{
  "activation": "gelu",
  "tie_embeddings": true,
  "optimizer": "soap_variant",
  "weight_decay": 0.037
}
Each number is 200 + 20 x the weight over its row's rms, rounded and kept within 0 to 999. Layers, rows and columns count from 0. The size before them is the row's rms in percent of the matrix's.

# layer 3 MLP down (transposed), 1536x384, rms 0.184, rows 1147-1183, columns 192-287
099,205,181,219,189,203,207,216,216,192,182,224,197,214,175,186,211,191,236,209,184,194,216,205,203,215,203,218,233,207,236,182,191,177,245,201,208,210,165,214,166,223,239,176,194,177,195,167,205,211,194,210,190,194,189,208,214,223,189,186,199,193,220,201,202,193,171,164,170,181,215,199,199,211,209,204,177,234,239,232,186,211,207,215,201,175,208,200,202,212,237,204,203,236,150,189,209
098,205,198,185,179,216,171,175,159,202,161,195,167,176,195,190,208,190,236,192,157,190,195,179,165,206,241,205,204,199,155,203,208,217,196,212,172,225,187,207,224,219,223,237,192,199,187,189,185,203,276,221,181,198,204,210,242,207,174,191,204,209,191,167,235,193,182,206,182,197,168,190,199,214,186,179,181,219,216,188,189,165,187,186,157,217,196,211,184,214,160,221,202,227,198,181,192
089,227,213,193,173,203,199,189,210,190,195,229,216,187,202,186,170,204,182,229,195,222,201,201,178,192,219,199,172,203,222,178,176,172,166,197,192,187,179,206,155,197,173,197,187,204,220,189,213,197,226,197,172,187,223,210,193,181,192,207,199,202,217,231,209,184,216,228,210,200,199,192,214,162,215,171,224,184,186,192,188,186,201,216,194,195,194,209,239,174,222,237,182,219,178,190,215
065,222,199,219,198,194,157,169,163,184,192,180,182,224,205,216,195,191,188,211,188,195,172,165,215,201,198,170,216,186,190,232,192,187,155,204,218,190,193,186,200,206,202,173,215,177,217,211,214,226,196,199,167,206,210,194,209,209,168,198,205,220,209,207,233,189,209,165,252,243,199,227,223,208,214,154,199,207,218,180,194,202,200,203,249,228,210,215,193,202,186,220,200,214,224,217,183
107,211,185,203,211,202,203,230,202,195,170,200,170,190,191,175,192,204,210,178,168,195,186,202,240,212,250,211,213,192,195,201,176,185,183,198,179,188,210,177,215,211,173,200,187,196,201,194,158,219,234,207,192,203,167,191,188,221,172,218,213,183,219,225,232,200,214,234,202,177,183,175,231,200,203,191,200,192,183,208,227,192,202,170,230,202,225,205,200,231,235,216,195,202,193,194,192
102,200,193,183,158,180,174,237,221,230,180,213,215,166,188,193,182,199,224,207,200,190,202,172,207,193,171,178,205,195,182,196,185,174,204,255,202,207,185,208,229,190,188,208,171,205,207,195,220,202,176,219,173,207,168,191,230,221,215,161,230,223,209,185,214,181,175,179,222,184,179,214,229,176,200,187,188,212,202,202,219,196,208,187,223,181,221,204,187,227,206,209,164,190,212,235,195
107,190,207,227,155,204,197,173,206,187,191,174,185,184,203,192,195,192,213,175,182,212,189,185,215,187,209,207,181,194,195,161,220,227,197,195,182,182,237,188,198,176,178,186,203,210,186,211,228,210,237,219,202,224,201,173,139,216,209,193,211,161,210,194,193,212,178,188,206,191,181,178,200,172,183,218,194,198,190,223,176,171,153,160,179,177,193,210,181,196,197,206,232,169,222,214,203
125,185,197,209,191,222,173,213,204,190,192,210,198,176,197,202,200,192,184,197,239,220,177,185,173,204,194,214,204,198,240,172,201,237,193,220,191,212,239,184,200,185,241,192,171,196,199,197,157,177,209,218,187,204,210,196,254,235,197,185,176,183,236,211,211,176,228,175,210,206,189,185,203,206,216,208,202,215,193,191,215,205,183,226,190,176,217,216,184,193,222,229,210,210,172,179,226
100,230,160,195,199,197,219,198,171,215,220,189,199,187,213,181,168,234,222,194,175,205,187,198,213,211,199,213,202,193,186,197,199,229,243,168,223,195,211,175,193,191,159,209,190,218,219,214,206,171,205,220,173,176,201,204,170,189,200,231,211,188,210,192,190,196,177,170,176,196,227,204,172,178,193,200,209,215,218,174,203,205,225,194,247,195,190,209,200,202,161,204,194,216,174,194,214
094,200,195,173,225,210,213,184,198,225,210,210,206,186,186,210,173,188,204,183,176,178,192,189,189,228,183,158,186,190,168,216,215,188,203,222,215,180,203,202,209,187,137,176,210,198,243,211,172,190,215,191,205,208,198,210,217,184,172,193,198,193,161,178,179,175,225,204,203,201,177,198,191,173,186,156,153,232,227,189,181,201,196,228,216,186,205,198,180,260,199,219,172,229,191,225,203
097,212,209,209,195,210,188,169,179,201,184,186,202,174,219,198,168,202,172,242,221,201,186,189,170,195,210,168,188,193,200,214,218,206,190,212,243,159,195,173,142,196,212,178,196,190,182,186,221,183,222,249,198,164,236,191,176,197,186,212,213,192,219,210,187,223,202,196,180,208,210,172,220,211,214,162,205,197,227,230,198,212,209,205,218,207,189,218,211,191,213,208,186,222,197,215,240
094,218,223,232,200,165,198,204,175,198,176,224,190,210,204,180,178,189,192,231,209,181,216,176,212,168,218,209,231,248,200,186,191,169,220,208,217,220,182,196,224,200,181,229,204,209,221,214,179,181,207,191,169,215,224,185,191,198,174,173,164,226,171,199,226,225,197,189,186,191,195,166,198,199,174,202,186,215,199,221,198,206,183,171,187,211,203,231,220,194,196,171,190,187,226,179,153
100,186,247,219,179,166,200,182,193,195,183,212,199,176,202,239,184,191,200,208,207,196,213,223,188,195,201,239,240,170,212,193,208,184,208,183,182,205,201,181,214,172,218,232,176,215,198,231,190,210,196,227,203,195,197,186,205,172,217,201,240,219,169,189,217,180,206,203,219,163,211,177,175,214,193,199,199,169,217,209,219,219,230,192,194,200,204,224,245,245,232,200,213,208,225,215,189
097,197,193,220,222,211,218,196,188,189,188,227,223,214,170,184,206,219,237,217,202,198,188,181,191,198,206,197,199,227,231,199,187,194,196,180,158,214,225,224,254,238,215,203,200,195,185,188,179,183,198,219,175,171,197,213,151,186,212,206,199,191,196,179,227,190,214,178,174,186,216,211,178,187,171,229,179,178,181,201,212,204,196,192,185,163,187,182,196,200,187,211,167,162,220,194,208
113,225,226,171,206,187,227,166,198,225,221,202,188,207,245,202,158,203,149,219,237,202,184,205,208,207,187,197,208,174,225,220,198,195,220,232,208,159,226,209,217,225,186,248,216,189,183,192,185,193,209,187,194,191,183,202,179,222,216,210,182,171,202,198,200,207,205,184,218,188,177,190,244,201,226,200,214,166,168,226,216,200,184,198,194,187,172,168,225,205,195,212,197,220,202,227,223
084,217,207,222,214,171,197,210,209,178,197,187,199,239,220,185,180,213,202,190,199,213,200,184,212,204,184,198,188,196,177,190,195,205,212,226,233,201,208,176,194,200,219,198,151,175,195,209,228,205,213,202,221,190,157,179,185,179,188,212,230,204,189,166,202,193,202,214,217,216,207,209,208,191,200,212,198,215,188,202,207,215,193,194,175,211,217,231,204,187,210,229,240,225,223,216,174
108,219,184,230,172,212,215,191,175,165,190,215,183,189,169,202,219,205,198,204,202,221,204,225,187,220,209,199,173,220,193,196,200,186,159,210,225,224,184,195,200,182,197,181,226,217,215,228,187,200,210,213,236,198,185,241,212,167,227,203,207,220,171,203,180,210,225,182,205,193,188,209,216,225,209,187,164,187,223,201,187,226,210,175,169,194,210,197,234,220,211,198,225,223,197,209,170
089,176,227,197,149,213,208,165,199,217,204,201,197,201,210,202,207,210,143,206,203,199,168,186,206,221,209,172,220,181,192,194,194,220,218,224,192,191,182,206,192,233,217,227,211,202,204,188,193,206,181,170,191,197,204,223,223,179,202,179,207,203,236,188,199,218,175,238,158,189,184,184,231,173,179,164,219,183,207,220,185,228,198,240,181,194,228,205,224,203,185,195,207,196,201,215,177
102,221,189,225,201,159,205,180,219,189,184,196,196,187,210,181,219,218,202,185,207,184,204,187,221,181,151,216,231,171,189,177,196,175,179,249,165,222,159,195,197,224,220,197,198,207,222,192,225,195,194,171,182,220,207,170,197,198,219,202,176,206,189,207,209,167,238,229,195,160,184,230,176,191,215,176,201,222,208,205,189,231,210,192,183,215,230,202,223,206,201,196,173,214,175,207,191
094,230,213,152,195,203,189,223,188,195,207,244,196,193,207,191,197,209,198,207,216,207,203,182,197,186,217,186,214,217,218,184,203,207,184,172,214,201,178,200,177,222,197,214,242,188,205,203,197,208,196,222,187,218,202,216,200,219,217,204,200,191,204,192,217,206,193,218,175,189,254,173,207,220,199,195,191,200,197,163,221,189,194,202,188,185,170,216,229,187,231,204,229,164,202,194,240
101,195,197,180,223,179,200,186,213,216,182,212,212,195,226,199,229,229,187,208,234,158,239,193,178,195,193,214,218,157,172,217,199,201,194,200,184,210,214,159,202,180,187,190,208,196,195,211,219,217,176,211,213,200,212,238,240,188,187,206,193,203,193,186,185,213,165,207,182,197,207,161,216,186,202,215,214,201,180,191,213,211,192,214,202,222,192,164,224,166,211,177,205,216,190,191,200
092,193,192,182,198,233,164,221,167,228,204,214,188,177,230,186,197,185,177,198,205,173,208,181,168,227,208,207,214,181,220,208,168,177,210,199,223,200,195,204,201,214,205,213,199,222,210,186,196,211,173,226,189,192,215,221,205,195,209,191,208,206,183,175,226,144,209,165,221,179,198,192,210,198,210,183,186,190,201,188,205,179,170,161,193,212,212,205,209,198,204,221,210,199,184,197,183
070,206,228,227,222,189,159,185,166,197,187,202,220,209,213,199,195,193,172,208,194,166,190,172,233,192,192,183,202,165,198,239,206,166,177,206,231,185,202,183,208,204,207,187,226,185,221,208,197,224,179,196,166,189,180,206,196,208,190,184,211,218,220,167,206,180,212,159,238,241,227,226,221,177,212,192,214,181,220,165,191,198,209,201,249,198,218,239,174,172,208,249,178,175,216,199,189
107,206,205,209,228,248,182,185,213,217,187,166,204,197,185,223,181,216,192,158,209,228,187,194,205,174,186,201,204,217,194,190,170,167,220,190,189,201,256,207,169,240,224,219,191,219,207,178,212,210,202,220,165,187,218,230,181,220,204,174,193,208,218,195,190,179,188,222,198,213,235,233,180,183,173,218,210,190,195,185,185,193,208,223,230,225,173,202,193,179,191,197,211,221,195,210,232
081,177,220,177,151,231,211,200,183,212,183,177,178,220,188,196,184,173,198,251,181,185,228,183,184,195,206,211,192,210,223,219,196,192,217,204,205,194,238,212,184,216,178,187,195,187,191,195,204,220,185,172,196,194,240,214,201,175,199,186,226,210,166,198,239,219,143,212,173,220,179,211,170,223,228,202,171,191,174,203,182,211,184,197,197,182,176,232,206,232,228,217,199,203,217,198,185
115,204,189,181,203,195,229,214,244,211,184,201,208,192,198,177,240,205,254,223,182,181,191,136,181,208,192,195,150,215,208,195,152,185,201,216,192,230,207,192,210,222,183,209,182,206,176,177,195,220,222,209,190,199,197,178,202,186,214,172,234,159,215,219,157,172,201,229,185,176,206,191,177,233,203,209,252,198,196,192,219,218,208,216,231,207,232,217,218,209,195,201,216,202,219,190,186
079,155,205,238,189,179,223,177,194,214,185,226,180,193,200,189,170,176,183,223,220,212,226,216,195,212,206,212,192,197,217,231,160,217,224,199,222,186,239,201,204,235,204,243,219,197,167,186,199,219,175,172,232,212,195,231,234,192,206,226,213,204,186,198,222,207,176,207,182,184,182,168,194,221,199,187,198,163,197,210,201,167,201,157,201,216,215,223,244,202,240,192,192,186,210,216,209
089,164,173,182,199,208,191,213,200,200,167,179,188,217,188,184,178,210,186,213,216,197,173,180,184,220,178,180,189,208,229,173,202,187,179,206,204,203,208,164,174,211,179,230,231,187,225,189,215,195,223,220,167,155,181,179,164,192,204,200,203,205,204,207,205,239,176,199,196,199,226,199,214,149,182,169,170,239,198,213,198,211,202,179,212,176,206,207,190,210,190,199,163,188,216,201,205
097,165,203,209,206,200,184,233,190,227,226,209,219,225,198,196,199,204,214,216,189,186,168,189,230,210,179,222,195,176,180,228,212,194,189,194,183,220,221,194,205,237,203,201,231,231,226,213,199,198,192,210,199,231,194,181,178,202,187,190,192,200,208,207,247,179,176,199,176,192,207,198,187,169,206,148,263,178,177,189,208,166,212,235,207,220,186,191,192,183,197,216,212,200,163,202,221
128,206,187,170,164,234,242,243,199,176,203,200,221,213,177,189,198,159,211,182,202,222,200,183,211,195,188,233,190,206,220,224,210,206,175,174,203,225,186,205,181,202,189,213,150,165,198,233,196,205,215,226,172,222,200,171,233,198,238,223,182,209,181,175,191,205,197,193,188,216,174,224,224,192,219,232,198,211,200,172,177,205,213,210,176,198,182,195,210,165,194,182,183,232,190,183,215
108,209,192,191,202,218,209,191,190,194,201,228,191,219,205,224,177,184,251,198,204,202,164,224,199,233,183,203,208,173,205,220,225,165,194,191,225,177,180,178,178,211,181,201,207,207,214,220,233,232,207,195,199,198,196,169,230,220,220,176,215,195,215,184,195,196,218,198,206,228,197,165,235,167,192,223,223,204,185,210,204,197,229,233,207,185,204,178,202,219,228,247,202,223,200,171,193
091,174,247,187,178,170,207,165,202,185,209,229,174,190,189,235,195,230,176,226,203,180,200,212,260,212,169,188,230,224,221,186,223,206,209,162,185,184,199,220,218,203,167,189,186,205,159,181,171,188,209,215,173,206,233,185,208,205,202,196,198,205,142,215,182,205,199,170,174,195,205,223,242,206,227,204,206,212,168,184,180,203,228,240,204,193,176,234,220,197,247,183,190,237,185,193,204
093,215,206,173,247,219,190,225,184,209,196,214,191,186,180,225,155,201,182,193,183,203,180,220,192,203,214,223,146,189,192,186,195,185,175,194,202,186,178,214,220,176,197,218,207,178,214,198,224,200,186,217,211,198,218,197,216,194,202,209,211,203,168,139,187,199,185,248,201,171,217,172,234,222,217,225,188,210,171,188,208,176,182,236,218,175,202,209,176,219,206,172,223,207,207,212,186
105,181,215,163,202,178,209,186,203,217,206,207,186,214,192,194,215,187,209,215,182,228,187,175,185,222,188,193,158,174,215,202,215,188,189,218,209,167,178,177,182,182,215,223,187,185,180,187,215,179,201,182,168,243,204,182,204,199,205,188,203,203,196,162,226,224,225,229,209,208,206,176,182,194,195,204,219,216,192,208,223,214,209,212,187,193,178,223,188,177,201,181,188,219,245,173,213
110,191,205,185,205,182,216,176,220,229,231,171,201,245,239,122,195,193,218,220,221,190,171,169,243,216,201,149,203,219,183,194,228,197,166,199,217,185,203,189,217,226,186,237,194,164,213,229,195,222,221,172,142,200,180,169,191,178,217,195,213,208,208,225,200,208,197,181,203,207,215,249,189,201,204,189,205,166,209,203,200,210,198,195,198,199,215,241,192,223,176,217,203,193,212,215,212
096,212,167,204,190,172,178,226,187,196,188,169,230,173,194,200,187,203,208,183,197,198,199,183,200,196,215,196,179,210,195,187,199,198,185,208,202,183,182,218,187,183,225,217,206,180,195,183,185,161,207,216,222,207,180,180,241,196,231,180,162,150,193,197,182,186,187,195,187,215,184,138,200,221,213,183,166,181,176,190,189,203,183,190,196,187,185,221,165,186,200,219,201,170,192,194,194
071,193,236,188,185,179,203,187,164,213,201,247,209,201,186,232,197,189,208,185,175,211,203,168,174,221,197,214,175,169,212,182,195,174,235,164,217,226,183,201,203,180,198,204,208,176,199,200,193,147,219,196,180,217,213,195,202,189,213,192,181,191,192,171,231,218,182,190,219,204,220,185,234,189,185,197,211,170,177,211,182,199,149,192,203,196,194,198,209,170,188,187,200,186,194,218,210
# layer 3 MLP up, 1536x384, rms 0.203, rows 1148-1183, columns 192-287
107,234,205,211,209,210,179,170,198,192,186,180,211,190,194,220,203,206,200,200,198,178,202,204,190,212,197,181,193,153,191,176,225,203,203,198,178,207,205,181,204,163,180,185,208,191,233,187,183,212,207,189,205,200,171,198,176,170,186,248,193,195,170,212,175,217,193,222,205,213,175,194,224,184,192,193,188,221,184,211,180,209,198,229,187,210,233,196,207,175,200,205,211,179,196,186,190
097,204,209,201,210,217,184,206,188,191,231,223,189,194,153,191,214,191,185,228,187,173,194,215,205,195,204,149,225,180,245,207,188,235,206,233,218,223,194,162,229,179,172,200,225,220,195,186,198,214,195,199,225,172,210,216,206,221,214,225,188,208,204,202,229,194,192,180,163,197,214,226,217,226,168,189,180,199,210,217,155,212,215,178,207,234,173,192,170,189,217,194,185,211,221,227,169
083,211,199,223,218,205,194,206,187,182,138,218,199,222,196,155,210,190,197,200,202,204,185,176,195,175,216,249,208,142,194,214,211,153,196,218,171,192,168,184,212,191,210,174,214,189,174,188,213,234,167,176,195,201,217,178,196,210,174,204,225,213,206,219,263,201,214,175,240,235,227,212,231,211,169,163,210,215,214,189,190,197,198,193,228,227,211,221,186,204,201,196,223,204,217,228,212
088,244,198,197,226,218,208,217,206,178,214,186,201,179,193,227,233,186,206,209,155,227,170,184,204,181,227,216,141,204,156,198,177,188,184,206,147,209,203,196,189,224,207,211,211,203,196,176,211,198,218,158,219,216,191,205,213,188,163,169,178,212,194,219,208,234,180,218,213,191,220,216,220,207,204,155,215,225,193,209,207,172,172,172,187,211,193,210,224,207,205,203,201,219,209,200,197
102,218,185,230,164,226,195,195,220,230,178,170,221,152,191,201,217,208,164,208,206,183,201,184,239,209,153,214,218,201,190,198,209,175,235,176,205,205,221,212,207,217,165,187,199,171,196,237,223,168,191,230,204,203,185,192,176,187,228,205,186,191,202,193,187,183,204,165,200,190,212,173,210,209,193,214,201,225,182,221,193,175,197,172,211,190,207,169,233,209,177,192,165,216,200,202,192
102,176,201,198,190,243,189,180,180,209,203,174,191,181,212,176,195,197,211,211,207,181,221,225,196,202,173,159,214,204,171,245,192,213,183,181,185,180,174,211,168,184,190,189,211,220,212,221,204,189,238,198,239,231,189,191,174,212,253,208,199,199,200,213,184,193,198,213,211,153,183,200,160,188,163,205,167,199,225,180,220,206,215,207,203,186,227,187,153,210,187,202,162,185,186,199,178
115,205,192,164,155,198,207,210,193,193,218,192,167,209,191,225,175,218,232,190,199,213,225,190,214,203,194,208,208,193,256,227,180,230,210,179,207,177,216,194,196,183,221,192,194,166,184,183,150,195,208,209,212,171,181,178,215,233,180,221,195,193,189,237,176,251,220,191,227,209,207,242,190,168,244,182,202,160,214,178,181,198,228,189,165,196,185,202,202,174,189,227,222,193,213,190,203
095,201,211,158,236,177,200,207,216,175,222,233,219,214,197,213,226,196,195,220,214,257,211,225,237,224,219,174,181,211,216,233,199,195,184,214,186,203,183,177,162,236,199,217,197,196,199,187,178,219,207,203,160,181,218,216,206,210,239,210,187,244,203,222,182,212,212,209,216,198,201,190,216,189,215,204,169,196,225,215,198,212,228,201,192,200,203,207,204,176,213,216,218,164,215,205,201
091,212,192,186,201,211,194,216,202,140,225,218,233,212,199,191,225,201,210,196,176,186,195,181,208,199,194,211,199,217,226,198,215,198,210,190,221,250,193,186,162,243,187,209,182,203,179,204,242,192,218,241,202,208,175,182,195,200,212,196,190,213,220,224,199,231,214,198,187,201,194,217,183,247,199,182,216,201,186,219,216,172,211,219,214,160,212,211,199,195,229,170,217,227,196,188,215
095,176,190,191,177,216,204,198,207,224,197,189,177,196,220,193,152,177,205,218,214,209,192,144,195,214,185,196,220,204,211,226,184,210,203,236,222,219,181,234,209,174,219,161,188,195,227,199,204,171,202,218,224,205,226,212,176,193,182,216,185,185,216,193,181,196,170,189,196,129,190,194,194,197,186,183,238,233,195,202,186,209,206,173,202,198,197,165,211,211,176,173,191,192,205,180,173
095,209,229,166,253,223,197,197,165,206,209,200,204,206,221,186,173,199,195,165,199,187,187,172,204,204,211,179,208,237,168,215,200,201,179,186,181,191,222,205,200,197,213,221,216,194,184,272,199,204,233,180,201,175,235,192,204,155,180,189,170,239,215,194,203,188,218,202,218,187,185,190,177,201,208,188,222,187,237,197,179,205,188,170,222,175,178,189,206,181,231,202,189,230,208,184,177
095,179,227,208,234,200,199,178,192,183,222,231,206,228,193,213,220,215,215,157,203,207,195,242,216,182,219,229,181,210,218,209,181,222,188,195,191,181,207,218,213,213,177,160,196,209,217,184,205,177,227,220,220,206,195,159,208,182,173,198,211,170,229,193,206,194,225,161,169,181,211,222,201,200,197,181,174,220,205,209,174,211,203,190,206,211,194,211,201,192,182,179,185,204,180,198,181
096,205,200,218,228,200,196,158,225,192,200,215,200,200,222,185,223,200,189,203,234,195,210,228,151,221,186,230,208,185,195,210,217,172,227,195,188,197,214,200,222,185,199,201,233,220,188,220,193,212,195,222,148,174,203,194,166,211,201,164,187,222,177,214,195,200,216,176,173,184,179,199,166,221,165,208,184,172,208,209,206,205,209,186,229,205,228,216,189,216,216,162,154,205,196,203,206
112,204,201,204,236,187,206,186,192,197,191,151,201,189,260,224,192,201,204,229,200,230,188,224,179,194,202,216,170,208,198,200,181,217,163,233,190,179,194,199,219,174,191,211,192,200,214,234,187,211,224,202,201,207,191,203,148,198,215,208,159,207,187,220,193,186,245,182,204,206,190,193,188,195,211,182,204,195,194,227,166,179,162,170,191,204,221,195,214,189,167,192,248,208,198,203,195
095,211,185,209,172,217,196,207,216,202,188,179,173,157,175,225,252,213,161,220,210,199,188,209,192,224,230,206,196,212,190,246,231,265,176,154,174,241,194,181,226,227,235,185,198,206,159,224,218,205,213,211,187,188,161,199,200,178,219,165,181,230,212,192,176,210,199,196,203,216,191,228,209,217,177,171,185,192,189,204,201,180,195,189,177,225,180,204,185,195,237,200,192,216,184,193,210
103,184,201,250,201,175,224,161,199,244,209,218,220,209,212,192,220,212,182,197,184,227,225,230,239,207,195,190,191,185,207,214,187,219,177,203,246,208,176,214,181,181,180,222,199,213,212,208,199,191,222,217,212,194,224,209,196,192,220,209,171,180,193,193,171,208,173,186,210,244,181,213,191,200,156,208,208,202,224,204,184,240,220,190,180,184,197,190,181,137,202,178,244,243,208,202,231
097,215,211,201,189,187,220,204,240,207,201,203,207,234,209,190,180,188,229,179,221,214,195,175,216,209,208,230,231,228,218,191,222,197,165,206,183,196,201,176,176,255,157,209,171,174,208,220,201,204,216,227,181,210,209,179,175,154,160,180,193,202,204,220,195,177,184,196,210,206,157,199,173,206,240,229,206,208,202,190,203,188,210,162,208,245,194,179,177,195,215,189,223,218,236,216,191
098,211,181,174,200,209,221,208,209,196,197,185,171,201,242,178,199,182,204,208,185,191,215,212,206,227,177,189,187,195,173,210,184,200,217,168,175,223,207,237,179,184,229,206,215,217,240,213,175,227,181,173,194,186,200,201,186,193,184,201,198,227,200,198,192,199,188,235,185,216,202,169,187,199,249,163,162,219,242,228,246,236,159,197,206,190,213,191,182,218,187,224,169,166,184,169,193
096,210,204,194,207,235,221,199,188,193,190,187,199,248,204,228,198,203,209,162,172,193,199,179,206,213,216,191,227,190,173,205,229,199,252,227,198,213,186,189,167,161,185,199,243,194,174,186,231,182,226,234,170,184,159,176,191,194,201,192,167,204,182,206,211,213,222,220,159,191,213,200,204,215,192,169,208,218,193,177,215,191,193,210,194,201,185,204,205,192,214,210,191,199,160,207,223
102,194,205,179,217,196,226,195,180,200,207,179,192,189,194,225,195,200,161,237,193,221,199,198,197,212,216,172,198,201,184,212,207,201,193,237,194,231,214,183,160,196,173,181,183,182,182,196,175,193,202,215,186,225,191,226,189,216,203,148,182,212,220,193,209,205,239,201,193,220,232,191,197,199,202,195,211,185,175,197,184,167,203,199,231,251,185,155,184,188,164,180,231,218,192,193,207
093,215,185,229,232,236,188,212,225,178,175,157,177,242,226,190,178,181,201,203,187,181,201,172,214,202,199,197,234,208,228,180,204,255,202,200,194,196,219,217,170,186,178,159,186,196,199,192,215,191,195,179,214,206,168,174,151,194,221,196,212,239,195,210,208,220,200,174,183,188,194,175,173,212,219,207,185,189,240,205,196,206,204,184,209,206,174,188,208,132,194,212,201,203,147,193,198
101,208,186,213,177,205,196,189,193,190,191,179,200,202,227,196,197,198,175,194,176,195,210,176,192,172,188,208,202,240,198,219,210,152,221,201,190,202,167,198,192,202,185,244,201,198,202,205,191,240,173,217,213,207,185,234,213,187,175,173,219,172,166,215,205,192,251,136,198,183,222,231,207,215,178,215,207,189,213,212,200,216,228,172,210,183,201,161,200,172,204,181,187,205,223,210,226
105,216,187,179,205,201,200,195,217,177,202,210,199,157,212,220,190,220,184,157,194,174,197,214,182,203,231,183,207,177,200,210,220,211,183,199,206,183,159,207,183,179,209,178,178,206,222,208,206,216,181,196,198,184,217,190,190,164,214,208,206,209,199,195,218,204,179,199,208,202,199,232,183,204,209,186,229,229,195,174,208,173,199,212,193,198,192,203,230,202,185,200,177,220,215,204,209
088,188,203,198,185,205,190,201,185,200,199,228,206,207,206,167,203,220,181,188,228,176,210,170,211,174,160,216,193,224,176,224,221,223,169,213,196,197,157,186,239,220,227,204,211,202,226,211,176,205,206,233,236,221,215,213,194,174,213,182,205,158,212,180,193,202,248,219,198,203,228,242,196,199,192,194,199,197,181,214,169,200,177,191,217,197,195,203,236,183,198,193,149,216,212,208,211
113,212,204,200,200,207,223,186,223,191,229,194,194,231,196,198,204,207,212,208,203,224,192,162,152,209,206,240,208,215,219,207,163,212,201,180,210,202,202,182,158,191,223,204,180,214,163,161,213,157,208,200,195,247,205,193,180,144,211,210,187,186,209,226,210,229,224,199,185,203,163,179,212,216,183,190,201,204,206,178,233,170,224,218,216,198,201,212,152,192,203,212,193,211,206,185,225
094,236,197,186,224,215,168,179,201,187,165,179,214,213,200,182,202,184,186,163,185,218,215,229,195,205,170,209,229,163,166,199,200,180,167,189,204,224,180,225,221,162,178,225,204,205,199,239,185,189,275,205,209,182,225,212,209,225,178,227,178,238,207,197,193,178,233,241,174,189,209,219,163,199,207,186,174,214,206,179,185,197,197,226,189,210,183,205,189,197,187,195,189,205,213,228,188
089,210,187,157,224,215,219,180,224,184,236,188,222,215,202,246,236,206,191,234,202,207,180,181,185,204,212,188,204,216,201,176,206,206,215,183,163,181,212,158,227,188,177,160,237,232,202,185,199,200,207,229,244,219,208,189,218,191,190,193,198,234,211,197,192,196,221,203,183,179,198,200,202,208,170,198,184,170,204,180,207,194,176,178,201,187,166,195,177,212,220,188,211,191,203,194,171
098,199,216,197,203,194,251,189,211,200,185,220,174,240,232,227,156,215,212,207,201,213,212,199,197,253,235,215,201,207,173,245,218,214,181,223,202,209,228,233,174,232,217,194,229,170,201,205,165,198,182,179,241,201,228,175,185,206,224,219,214,216,169,225,209,211,181,201,187,213,202,193,186,189,208,181,210,177,231,150,183,208,222,192,220,201,177,176,180,183,181,209,220,179,218,176,202
124,240,197,204,192,249,210,215,210,190,194,180,208,183,191,201,213,220,175,225,192,198,202,195,193,184,240,227,158,224,219,227,201,212,188,177,190,191,207,194,207,226,251,191,191,210,146,214,188,199,240,208,177,219,179,233,229,207,210,190,177,204,189,222,201,191,205,203,189,210,178,182,215,170,207,209,201,192,204,174,197,209,199,212,162,195,214,197,235,193,205,193,186,223,202,206,211
100,181,190,193,172,205,186,234,203,238,184,195,202,226,165,222,191,216,204,201,215,226,205,221,193,198,219,196,211,204,174,219,193,209,176,207,212,143,176,179,201,201,232,194,204,238,206,190,199,214,159,222,229,190,186,186,222,196,224,191,185,203,242,199,196,241,229,184,188,240,228,203,207,182,215,197,188,182,201,189,226,189,203,206,220,223,176,208,191,173,210,173,194,239,203,186,198
087,185,172,176,241,205,189,216,192,194,151,193,140,197,212,202,213,194,210,174,181,193,200,204,192,197,188,193,192,173,226,243,202,208,208,187,214,164,239,217,214,211,214,207,184,184,200,216,209,232,213,223,226,209,226,195,196,197,203,221,210,199,229,198,197,197,207,214,183,204,200,213,179,217,180,226,228,171,218,186,212,209,157,222,175,202,217,168,198,218,219,191,168,169,195,194,187
100,201,197,140,217,185,207,208,197,204,201,211,204,188,186,214,206,191,231,198,205,197,185,230,172,167,197,249,203,214,231,252,206,180,169,225,203,183,209,168,203,200,229,202,172,196,206,152,200,203,222,170,208,171,221,179,214,204,200,212,226,210,197,182,195,193,243,211,190,200,212,170,196,190,223,200,180,203,205,212,200,202,213,187,224,180,213,250,174,181,193,164,167,194,180,204,219
102,200,199,188,218,215,214,174,236,182,177,166,169,193,198,213,202,176,203,204,229,210,246,188,182,224,171,175,213,168,237,222,190,189,192,196,182,217,213,218,218,199,182,203,213,169,156,198,155,212,221,219,202,197,209,197,206,202,200,218,197,202,175,210,203,184,200,176,207,230,196,194,209,227,212,208,192,203,197,194,197,208,247,213,218,176,193,177,196,197,203,209,185,200,215,183,226
133,215,203,171,179,203,200,202,194,214,207,200,206,193,237,168,226,213,220,207,138,183,204,174,216,206,218,214,190,198,230,229,205,192,207,222,184,174,199,201,243,202,209,229,194,244,215,199,209,220,238,162,193,239,211,203,207,206,196,189,191,179,181,196,231,180,211,199,199,193,189,226,189,210,169,194,190,189,207,204,206,205,199,176,194,209,183,240,197,188,208,172,207,221,209,198,204
100,214,204,201,150,215,181,172,172,207,212,175,226,191,225,203,192,199,201,174,201,197,205,190,199,220,202,164,203,181,195,211,173,172,195,222,173,177,211,204,202,199,216,196,179,218,178,234,160,192,202,215,210,194,187,167,170,195,195,186,187,173,192,200,175,207,221,189,172,233,211,194,212,171,217,206,199,177,225,217,176,221,207,207,207,197,156,198,225,180,199,216,205,175,178,181,194
086,210,183,234,183,214,220,223,199,176,200,199,215,190,223,239,174,220,210,190,196,203,180,198,223,173,207,221,232,239,198,211,207,198,194,253,196,170,187,198,219,205,178,182,211,180,216,178,192,253,155,178,198,198,194,207,176,199,212,232,218,192,200,223,213,211,217,207,199,193,175,168,204,185,211,219,204,206,222,177,171,205,263,189,218,194,169,177,216,206,199,234,216,198,194,181,207